Each number is 200 + 40 x the weight over its row's rms, rounded and kept within 0 to 999. Layers, rows and columns count from 0. The size before them is the row's rms in percent of the matrix's.

# layer 9 MLP down, 384x1536, rms 0.0944, rows 73-89, columns 0-191
105,154,216,166,209,181,158,246,285,177,198,222,122,154,183,153,176,254,198,182,258,208,222,190,182,204,257,134,244,226,171,148,220,126,219,215,274,232,213,155,219,168,258,235,267,218,195,194,189,203,236,272,245,239,227,278,212,239,257,176,287,225,260,265,185,151,152,174,227,238,195,168,189,181,182,220,180,160,243,237,176,226,190,209,229,185,220,147,178,231,182,213,195,197,191,201,191,236,221,193,201,167,171,248,217,248,187,165,139,187,196,274,187,216,157,189,203,251,217,218,189,199,260,249,173,215,236,258,243,196,210,239,194,211,191,248,233,236,219,224,169,289,209,263,209,238,238,206,187,213,163,263,207,167,294,223,200,222,201,302,200,231,215,161,209,160,259,262,224,252,192,132,197,198,198,228,146,204,234,210,174,177,207,200,236,262,193,272,255,247,194,237,174
105,223,233,219,194,289,187,143,206,178,200,189,185,223,176,218,206,184,270,189,219,190,266,190,186,237,177,168,266,222,152,174,222,235,184,228,180,206,184,194,157,211,178,121,205,188,301,237,195,250,191,202,204,197,189,149,167,157,201,254,246,227,228,216,190,190,208,219,178,224,206,130,182,250,204,178,159,172,204,167,139,176,128,192,146,148,166,157,218,263,175,185,197,266,210,233,173,161,126,194,167,152,196,189,206,216,222,234,217,213,221,200,163,189,171,208,145,155,253,208,214,174,160,194,234,184,181,238,100,249,190,190,237,138,267,237,271,170,166,167,233,161,180,161,185,239,176,230,235,204,187,264,237,171,143,224,204,190,109,160,199,161,199,185,152,187,223,157,158,171,171,236,204,179,159,248,193,187,147,174,149,248,193,159,179,154,183,228,161,159,199,242,170
099,173,204,196,171,192,135,195,181,175,166,213,147,214,185,194,174,187,160,200,135,172,231,165,189,173,184,217,260,160,221,145,114,205,220,221,182,213,160,177,258,252,284,110,115,189,160,226,118,157,170,177,163,207,111,215,176,245,256,215,202,203,195,208,192,242,189,193,230,180,179,227,157,217,178,170,151,229,259,156,177,175,194,224,112,93,281,222,307,185,167,194,165,167,177,178,208,244,189,266,224,232,168,149,186,201,163,189,210,235,227,165,274,160,214,195,231,165,249,235,228,196,110,187,203,200,216,187,199,197,240,185,176,176,231,174,194,200,182,146,202,166,194,155,181,166,160,211,190,207,124,210,181,184,156,224,272,172,200,211,213,142,104,136,142,271,285,242,173,232,175,230,247,153,224,198,192,231,267,185,170,151,249,238,204,202,212,182,265,110,231,168,161
097,192,169,187,223,264,166,182,191,235,240,168,235,218,144,261,229,141,215,230,200,146,150,236,217,259,216,162,155,217,230,219,219,288,223,180,240,196,212,151,230,114,131,204,243,263,86,185,185,147,233,201,226,167,178,163,134,231,153,203,269,151,219,158,196,216,187,167,204,203,199,140,190,212,252,212,210,215,268,183,237,225,175,245,231,191,202,229,210,205,201,198,151,219,211,174,183,268,177,257,191,184,205,217,166,248,250,234,136,196,280,231,178,156,153,136,225,188,145,181,249,155,148,194,209,180,168,175,187,300,216,222,144,139,161,261,235,245,166,318,198,233,149,159,136,194,213,164,213,163,255,173,194,190,96,201,116,174,169,132,186,251,167,155,211,227,167,228,196,215,153,217,246,227,229,153,164,207,211,259,237,134,160,256,202,204,232,177,261,193,151,183,208
100,266,219,266,230,121,149,185,138,216,223,207,223,223,159,218,212,215,191,268,215,188,182,174,201,140,95,187,142,147,252,253,193,251,213,113,207,168,227,169,210,168,213,223,302,274,219,295,227,161,120,192,223,207,196,216,149,253,280,176,211,173,171,218,242,184,223,189,237,150,185,221,104,212,214,202,242,237,155,210,156,197,193,217,196,165,192,133,157,207,171,266,166,164,177,193,231,202,136,193,185,231,214,164,275,183,270,121,232,225,307,127,204,218,199,136,153,151,184,192,228,258,195,164,320,144,219,241,195,201,232,167,210,206,170,199,194,232,187,241,151,172,258,214,189,197,165,202,227,212,172,175,220,200,198,186,200,192,165,231,256,116,201,213,186,275,156,223,159,199,192,178,189,198,224,239,214,157,182,169,201,201,247,204,169,163,175,153,228,221,154,148,223
104,241,201,241,185,138,219,187,245,202,164,173,152,193,237,165,209,188,190,233,229,172,160,179,226,240,138,204,182,178,227,190,170,151,217,242,192,209,164,142,183,204,236,164,159,143,211,180,180,248,154,251,152,215,176,179,197,193,227,216,187,192,213,195,211,203,219,169,162,220,188,196,215,191,223,177,206,145,170,188,216,161,184,148,152,140,155,151,77,192,149,170,221,255,185,222,144,195,207,141,161,181,170,215,248,183,189,256,220,162,121,249,185,176,159,207,124,219,220,166,145,153,222,205,183,233,215,126,212,129,183,140,193,166,159,197,259,190,147,217,164,211,212,159,158,256,178,183,226,119,218,210,153,207,105,226,217,186,192,210,215,197,196,218,146,232,176,166,227,212,197,181,208,186,207,232,193,148,137,185,205,224,216,213,219,197,207,189,231,148,170,158,181
097,153,182,151,269,215,188,214,232,166,246,161,180,195,180,152,196,142,186,187,186,170,201,205,203,177,211,277,224,224,240,144,135,238,239,219,173,201,154,218,167,200,267,121,251,183,161,170,187,210,241,219,212,284,219,245,228,203,165,222,154,267,228,253,162,207,187,239,142,176,173,212,238,195,296,186,191,216,161,173,163,278,194,186,207,135,272,275,193,139,206,167,213,240,175,241,181,237,280,192,221,168,247,216,196,246,241,213,179,230,157,186,189,187,217,266,196,199,173,120,216,207,172,133,251,227,164,188,266,197,211,168,224,207,213,156,187,112,191,170,186,214,189,208,234,199,204,197,175,257,212,216,195,225,277,218,170,137,160,172,195,176,172,253,249,195,163,172,168,234,183,176,268,214,171,178,160,234,202,285,180,161,182,159,197,285,204,152,182,233,206,265,174
098,206,263,154,162,277,123,227,211,266,183,214,132,157,222,213,269,264,253,146,214,157,213,197,164,268,194,154,196,292,247,191,267,213,197,150,185,206,198,193,225,109,191,200,184,188,192,186,176,234,182,189,164,203,229,210,206,111,170,303,205,220,212,243,226,211,201,287,163,178,207,206,197,243,239,190,203,205,211,140,231,129,127,192,160,197,247,209,156,204,179,136,185,192,160,169,238,205,126,245,166,208,182,280,208,188,219,203,219,229,176,249,167,225,194,192,254,187,186,213,171,198,164,198,211,178,175,168,199,189,190,184,197,185,186,180,222,161,171,175,209,212,166,157,152,166,167,215,106,169,237,143,163,142,227,200,146,241,174,142,175,189,142,214,189,212,204,266,173,149,190,175,172,169,234,196,175,231,216,187,273,170,179,161,158,157,196,171,209,215,200,206,181
098,169,203,194,208,161,144,212,187,160,150,167,176,204,184,246,181,143,234,251,229,186,238,283,223,243,199,193,192,252,178,191,246,245,198,106,121,276,209,120,199,214,214,209,223,256,184,187,197,179,133,204,205,189,195,191,118,254,124,236,176,206,203,187,177,185,265,259,215,108,224,143,175,238,242,107,241,161,196,147,208,234,164,233,203,138,153,224,138,151,245,136,221,186,228,153,104,257,226,160,237,221,176,282,216,167,190,245,258,124,182,129,217,156,229,269,220,141,146,152,207,164,197,194,157,224,157,196,182,192,175,134,142,233,196,211,176,160,204,198,252,224,197,254,251,118,188,145,126,245,113,168,219,264,241,220,134,215,240,230,180,184,177,153,194,233,171,187,196,177,257,119,148,213,231,148,153,156,178,143,216,213,239,219,163,218,165,191,250,197,196,201,174
102,177,174,260,220,254,196,257,182,258,158,214,248,195,190,233,173,200,160,248,259,203,126,217,190,168,130,148,152,212,225,183,273,103,221,262,239,217,224,211,194,216,188,228,232,228,194,168,236,211,221,160,188,232,224,159,221,167,236,193,205,178,219,186,123,164,219,295,233,154,223,185,160,203,253,170,233,186,253,242,185,214,209,182,207,280,190,168,160,141,222,218,269,243,139,180,203,214,162,164,224,276,239,186,165,226,162,185,188,304,162,171,212,182,280,198,252,313,230,210,206,283,216,186,202,229,190,236,189,213,196,168,116,201,235,194,219,183,232,180,223,211,207,171,147,149,196,174,168,256,195,258,261,212,222,219,229,145,215,176,187,253,159,206,239,253,156,179,201,154,232,272,151,209,234,195,164,211,216,208,250,248,232,180,233,272,221,165,222,176,244,182,268
100,140,216,183,173,203,130,153,257,208,209,148,191,204,137,228,155,185,182,195,126,151,236,223,185,238,170,206,258,169,144,196,244,196,217,157,188,177,207,121,202,201,313,185,177,201,213,107,235,181,159,102,213,201,281,141,241,228,211,158,170,253,241,209,177,242,181,158,148,225,233,186,191,183,183,213,203,218,161,225,262,220,291,190,147,230,271,173,262,179,193,249,183,242,224,165,180,98,170,232,135,209,192,195,195,250,168,169,191,208,151,161,178,266,185,190,186,170,228,207,243,220,153,199,224,139,230,236,174,129,296,195,199,182,209,168,160,251,209,188,212,161,212,210,115,194,247,121,182,277,195,227,130,182,175,176,209,139,159,108,189,210,253,133,180,199,288,180,211,237,214,151,239,194,140,209,257,223,142,226,237,167,206,176,225,202,142,257,169,173,111,199,195
100,137,239,216,195,169,176,156,220,184,159,181,166,157,173,257,231,258,200,261,198,173,133,104,165,166,200,163,186,263,192,192,233,240,157,225,176,160,231,153,140,143,224,150,180,210,344,234,156,172,181,225,238,182,211,180,189,131,217,175,162,202,248,235,162,211,203,231,133,214,200,301,117,309,206,215,197,189,176,187,163,194,217,262,236,128,173,256,177,127,223,232,208,187,197,193,183,145,228,244,144,209,268,222,159,156,160,183,258,210,187,199,178,213,185,205,294,277,156,197,169,170,144,142,207,216,199,228,191,198,234,224,190,268,226,130,190,237,216,260,174,184,166,138,243,188,184,142,223,198,210,155,184,197,239,191,181,186,230,121,180,227,184,229,153,180,109,251,153,249,151,173,205,263,239,220,211,194,266,205,213,205,197,250,253,225,165,239,228,275,202,183,117
100,222,228,223,194,224,238,184,251,222,187,256,164,229,210,193,146,190,237,154,234,191,227,260,200,93,268,276,155,164,196,201,202,171,239,249,261,212,237,232,153,230,144,127,201,240,155,215,206,175,216,249,252,238,222,262,220,226,300,185,155,257,215,206,155,141,211,169,171,250,153,195,274,204,173,253,183,207,244,228,187,226,149,110,229,224,220,225,222,193,238,177,239,288,181,255,240,199,239,183,228,228,218,225,171,200,176,162,276,176,215,99,168,209,251,286,186,193,200,200,177,154,233,230,156,202,298,224,96,215,271,173,221,160,150,120,153,213,211,217,238,265,142,180,121,130,178,229,183,247,203,202,214,222,136,242,208,162,266,237,213,216,235,227,244,124,150,289,101,125,158,206,162,243,218,246,171,178,206,144,170,257,233,196,136,216,140,226,244,151,247,171,94
099,200,196,127,186,183,218,273,186,217,254,225,182,210,202,196,275,257,110,168,175,195,195,191,235,247,173,260,241,245,268,189,228,163,279,138,242,208,200,129,327,142,174,235,253,206,317,179,212,257,218,245,194,238,144,149,240,214,228,210,141,225,224,140,170,267,194,184,212,261,253,213,254,162,196,202,283,136,206,177,194,254,181,246,248,215,166,230,207,242,205,252,233,255,234,190,214,200,179,135,180,229,228,223,211,168,205,248,263,149,225,140,186,159,234,241,199,208,141,154,184,230,204,238,207,221,232,327,237,199,167,232,210,269,249,217,227,216,252,246,253,190,129,234,179,185,173,169,188,173,294,142,187,144,297,189,172,181,161,220,176,175,185,200,168,173,239,200,154,129,196,198,213,178,209,259,199,307,228,189,293,198,221,281,217,202,206,139,134,204,206,228,209
099,230,214,191,219,162,291,201,268,188,187,150,185,217,203,253,161,230,284,169,197,164,186,249,249,242,201,253,239,223,202,226,230,218,249,243,124,221,154,229,124,210,223,162,268,180,240,166,191,222,169,209,142,229,164,145,200,206,186,132,214,113,184,243,188,188,158,257,295,157,185,124,163,165,160,155,157,186,260,209,190,149,242,201,209,203,128,207,179,157,229,177,211,220,137,157,192,240,146,216,144,235,186,210,190,250,244,196,190,183,206,237,182,185,130,138,244,215,172,245,150,241,156,237,253,178,185,178,218,181,256,203,146,190,327,204,164,199,156,183,145,245,198,171,199,248,221,198,237,190,281,220,195,219,121,151,171,154,248,188,216,206,149,188,218,202,210,207,273,169,186,254,140,240,237,218,88,231,253,215,65,198,209,226,214,252,136,202,377,181,144,252,165
101,216,191,205,235,195,211,215,166,126,193,269,207,221,118,162,189,121,221,111,184,177,216,183,209,96,209,196,164,200,152,279,221,225,161,254,138,202,234,166,287,176,159,225,186,173,195,193,228,206,232,213,176,169,207,189,250,188,174,126,109,247,182,229,179,158,144,344,199,96,179,245,141,186,226,189,179,269,177,154,221,180,272,190,211,137,237,148,225,242,254,153,167,133,173,250,276,270,251,140,262,153,110,254,207,176,205,229,181,232,183,194,240,205,266,218,267,288,242,241,187,222,257,162,199,237,211,222,256,148,243,242,227,184,166,187,193,146,212,222,223,235,168,210,163,158,82,197,199,158,303,196,227,76,285,207,247,206,176,191,195,212,212,209,194,147,255,158,184,124,196,208,227,209,197,240,167,209,185,189,259,219,254,225,180,229,182,218,183,211,223,194,169
099,178,234,262,255,182,201,223,229,205,203,202,129,197,180,248,209,175,173,186,216,234,182,227,206,270,248,251,234,272,212,174,268,176,193,244,218,157,217,274,232,185,199,227,143,208,257,166,164,259,205,196,240,162,291,216,188,219,194,245,153,241,238,207,192,187,295,317,169,153,164,200,142,251,256,166,220,256,199,243,217,257,238,181,204,160,258,225,167,197,120,177,154,141,112,228,154,280,192,247,230,162,208,232,220,207,189,176,224,139,178,263,235,181,189,158,175,142,286,232,215,220,221,269,291,171,259,191,222,244,130,195,130,147,162,152,185,250,207,199,148,147,186,212,265,227,96,176,172,149,183,221,150,168,165,182,183,219,232,217,221,215,166,268,252,124,190,228,174,223,249,219,140,218,192,153,197,223,300,129,232,228,172,204,204,205,176,285,148,186,159,221,193